Weights of a small GPT-style language model, trained from scratch on English Wikipedia.
Size: 14 layers, width 384, 3 heads of 128 (1 for keys and values), MLP 1024 GeGLU.
Architecture: RMSNorm before each block, rotary positions, no biases in attention or MLP, normalized queries and keys.
Training: a variant of Muon for these matrices, 902M tokens, 6878 steps.
Each number is 128 + 32 x the weight over its row's rms, rounded and kept within 0 to 255. Layers, rows and columns count from 0. Numbers have three digits each. The size before them is the row's rms in percent of the matrix's.

# layer 10 MLP up, 1024x384, rms 0.0984, rows 650-692, columns 320-383
100:095144074105127157102099181097065124124070114162202185118159091169143255134183155198079118049176139152070146064083175131136184076118138146083109111144113163111114102169084109135125167081090161
100:191185157127075164154073170105189101199117136157132137097146161175067142120155097084135134119104160128164177153151125118108145063127185157136140137104078120131184123187103182132120095143049074
107:106148087163108095108183170099154096213133024133152107130134132144128106107117193117118122203040173162183113133133102184085181138092092104114063111177144069172147132089157084136164114129129121
097:153180174162112129122142155141111125080181085180075141159124114119135096194217080100102179088174153147120129161176077060168108113162191107082172168100115173143180173093202119170121099141099119
105:140220166125125089164134146119146169163120174093146133151087169118126143102133145131097106074144116139099189125130131102074102130136071132117108128151099138170113066136154119147123123162104150
103:111170088125105109136135107066121110134077146121168112195133184103102126140110154126150175107124035136182121189147144117113119108091194207121113124105136105161166136105136108179104132207128052
106:132138067168099135122094126126129143132195096098140163149151104132130128119139185081179122149151089185114096049142134166142163082161154094173102083108105036139121108148188106145051150132125099
101:098143153096171155093163125121135105081184119162175099106114113142085134118111080088125126154125136080145077104118078086112113135109128107115136161125142138138098196084129159118097097099138151
106:116167073116134113109131141140146141147162122130163157137191169098089134128115121127038156057124132153082100123107068142133099099114138121206165129055108147101104107133126197070132093148120101
099:119160137145163047155074168128119155177133079109111133172110248134100132079130209164136090162105117114110139144118095163111161131099182110197155135133180145155122141159134140127114148118074138
102:171090141170123145133167171151126124058090135185160196187166121119117068132125123162089117124143106131136146140176124208152134133106103127097115146149170102124160111130097120104134049176148155
102:167109121128139137118179161106112192105174126151082126098123162195101129055144093101125075129155123164191149081150165140115112132082106100167101071109139101109169133094112143075104096152171101
094:098113137083104091110138146114120128101112078148178166171098119117115129128158160132132145103159138143047132157112103122088077105092134112112122098107127104119126093132121112146082041104150111
102:099149078107112190115140120123154138138092112164140174169066159108142197168082177145139157054113110152158115199086114129143191140137101103106124167120192148171158161125130145091138094134059152
094:136135148145189115174150080071092126138173136134139122145146161135187120152095110135096124139109142123144145115177167148068118148131094107138101078063125065113120080154122109077165116092136122
102:133125101102162166199128078118149126107117170125125100091131093114101136126114143090044052176095125165152184094171151095166166126183118151154123103146188171100177114131148171102101099148122128
097:091163161117067114072150148159115115113129148129150133082135107169088098124124135148167137086149181162161134132116144130140183037110166124150141111175144163171140121192183125170163137117137106
101:090137111115157126102108156124122052189137105113167144147108090126108154076060159101100170095163139149183164098154184164111154081135119196087124161147105134096131153168177105119115203129151119
102:096084144124155138143181064174145161159164174107104149159098071162123138140151190140153149097125159159155155176170109108167122150109120074102123142178123138097187147137179107182165107149075123
103:106142116187098142192117127139114138157202146177221153088132142150148136133088166109149128090090099096143141165107101132110133113104147101099118087145092102119155157169113158166130105065095089
100:124124064118131122108126159129165104160101091191056118056125161087077093104123182108134165109132120078130148118170125118075179106170129125130146102077128154175130102146072189123114136112065101
102:130108151124182121140100113126174179184167077123090102149060144128082115162082158163106155126092137108091127159060155149143153075132102136164159083162115200168129151156122109128058097134153085
096:122118137204131103079118083194152169095175116119130124182133131164112142146102158088162155115154115157177127113126143107062153130169127151172147128177138093096159119122156062123128120112151116
099:129141137200134117112138078083159121107160185137139169129079144149139116113138104160104166077113159150169130161139102132105160098153223088146187131062152088138099104163088181135100193099184116
097:094104138130110099160131089117196109150183110174126150150122175165071094109108146188161125137073087175116116163135123142164107152117040104170118092104127126130108202110139101155093103099152149
101:096090182133115207131143163110188140162132177096114109163131145105159078112087106185142098119117117177157152120138206128145109072067216174108115090089143078112144098134139092091182102092136110
102:100143119110159127123122119110111154052131101117142163121143093164138164156140124089127102102119129132145107139133162175169192054106081153126109118068081135133174113189147168115144146120171130
096:086113129135133158084123119193156108133043154154164124141165089114087154142072090205095120101094122149093115115138083149126105077150110123101134118087098109153121118155096137149156170117181067
101:122139106150154131159117079174129144124125089181113136103144106121156124149169133117101082131114198132136073099093129148120129099130102139127157130068182161095128062122192168156106092100168140
106:170139121179155162138117131127101218091192141113115112183109061165172145099144139153165151118136113109115112123126127176115184086149096160145132131132121109099129145174165140157126127143091137
099:104111134149181103131162156105137140128174075145139113088104115125168145161135107100123139061084136112100123129078095173109124143134154077122128168121122123078112187135132167169084127144054157
100:166098129159146091192151135155095102142123159115138203165087184108129104084109205136142116125139113121140056113073145127158097159145015111152129103082165111135097142124125156104175117127141168
106:156114125143113174095158072148139129136116108180094107173109156155131082110122182112109092180085202098116177076142088170108133114072169061117098143171129082105102205057153120174083116120133135
103:123134124067118087150182100139099140162112132114138117097120099087160132134119168206127127066080126101166113121123120175102108201163086168107120174121138116134178088135124176129125113164077142
099:159114146103153147102165185151140186145093139154119143146146136179166073046076164135126036122153119103152201120144131195118128137157049105116119129152146141183175103093063164161123148142121112
102:133145110149182100134145142137123110160188146155171140153120134137148141157126087187100084113050053097104114153071113077095121154127092086089118100186108110092154095104090136058185175091108170
090:142149120168131111164140124108076129136127092100167187123160144192130091122139103174132142117135138162145199171128141173144133164106099096121120140129107139119121065111101106160122131148121171
088:114146168122122107182202107181106133130074117161102099247160096149150095142114143137181170129149127109115108225079128143123145120153169193163060145095133146083108127177083127160183159099047126
100:156106093112140092116135158104120121089144089107130138129084135129104149140178163085073120084125099138096096133083121165141127185111093164057125095092155127119164108122148091134128135079114103
099:125076092152142134061123081110084151157110161139181072118086122158123157160093138120116158141150140113156109121117112153105104130169143135134168092154105152182233137097160089183134188122115117
097:112086086154132145055125134134122123106122143183123106094047197123123173166146096126080098154143169100119107163060134139139106171125138138161144137126131107156154108101115094147146143174130128
098:112182116145120190128075174153185138165135127123110158112131139140153134104150158043152139089118143179167104106044112094143156180143125174151113153107092189127173105153145102139113076122141082
103:143149137071132156138131138096154160162069092229080116104120096155161084170114145111162153096095112131106128157112139171164166132154105148083125104178163128097101198075139099106183093103118132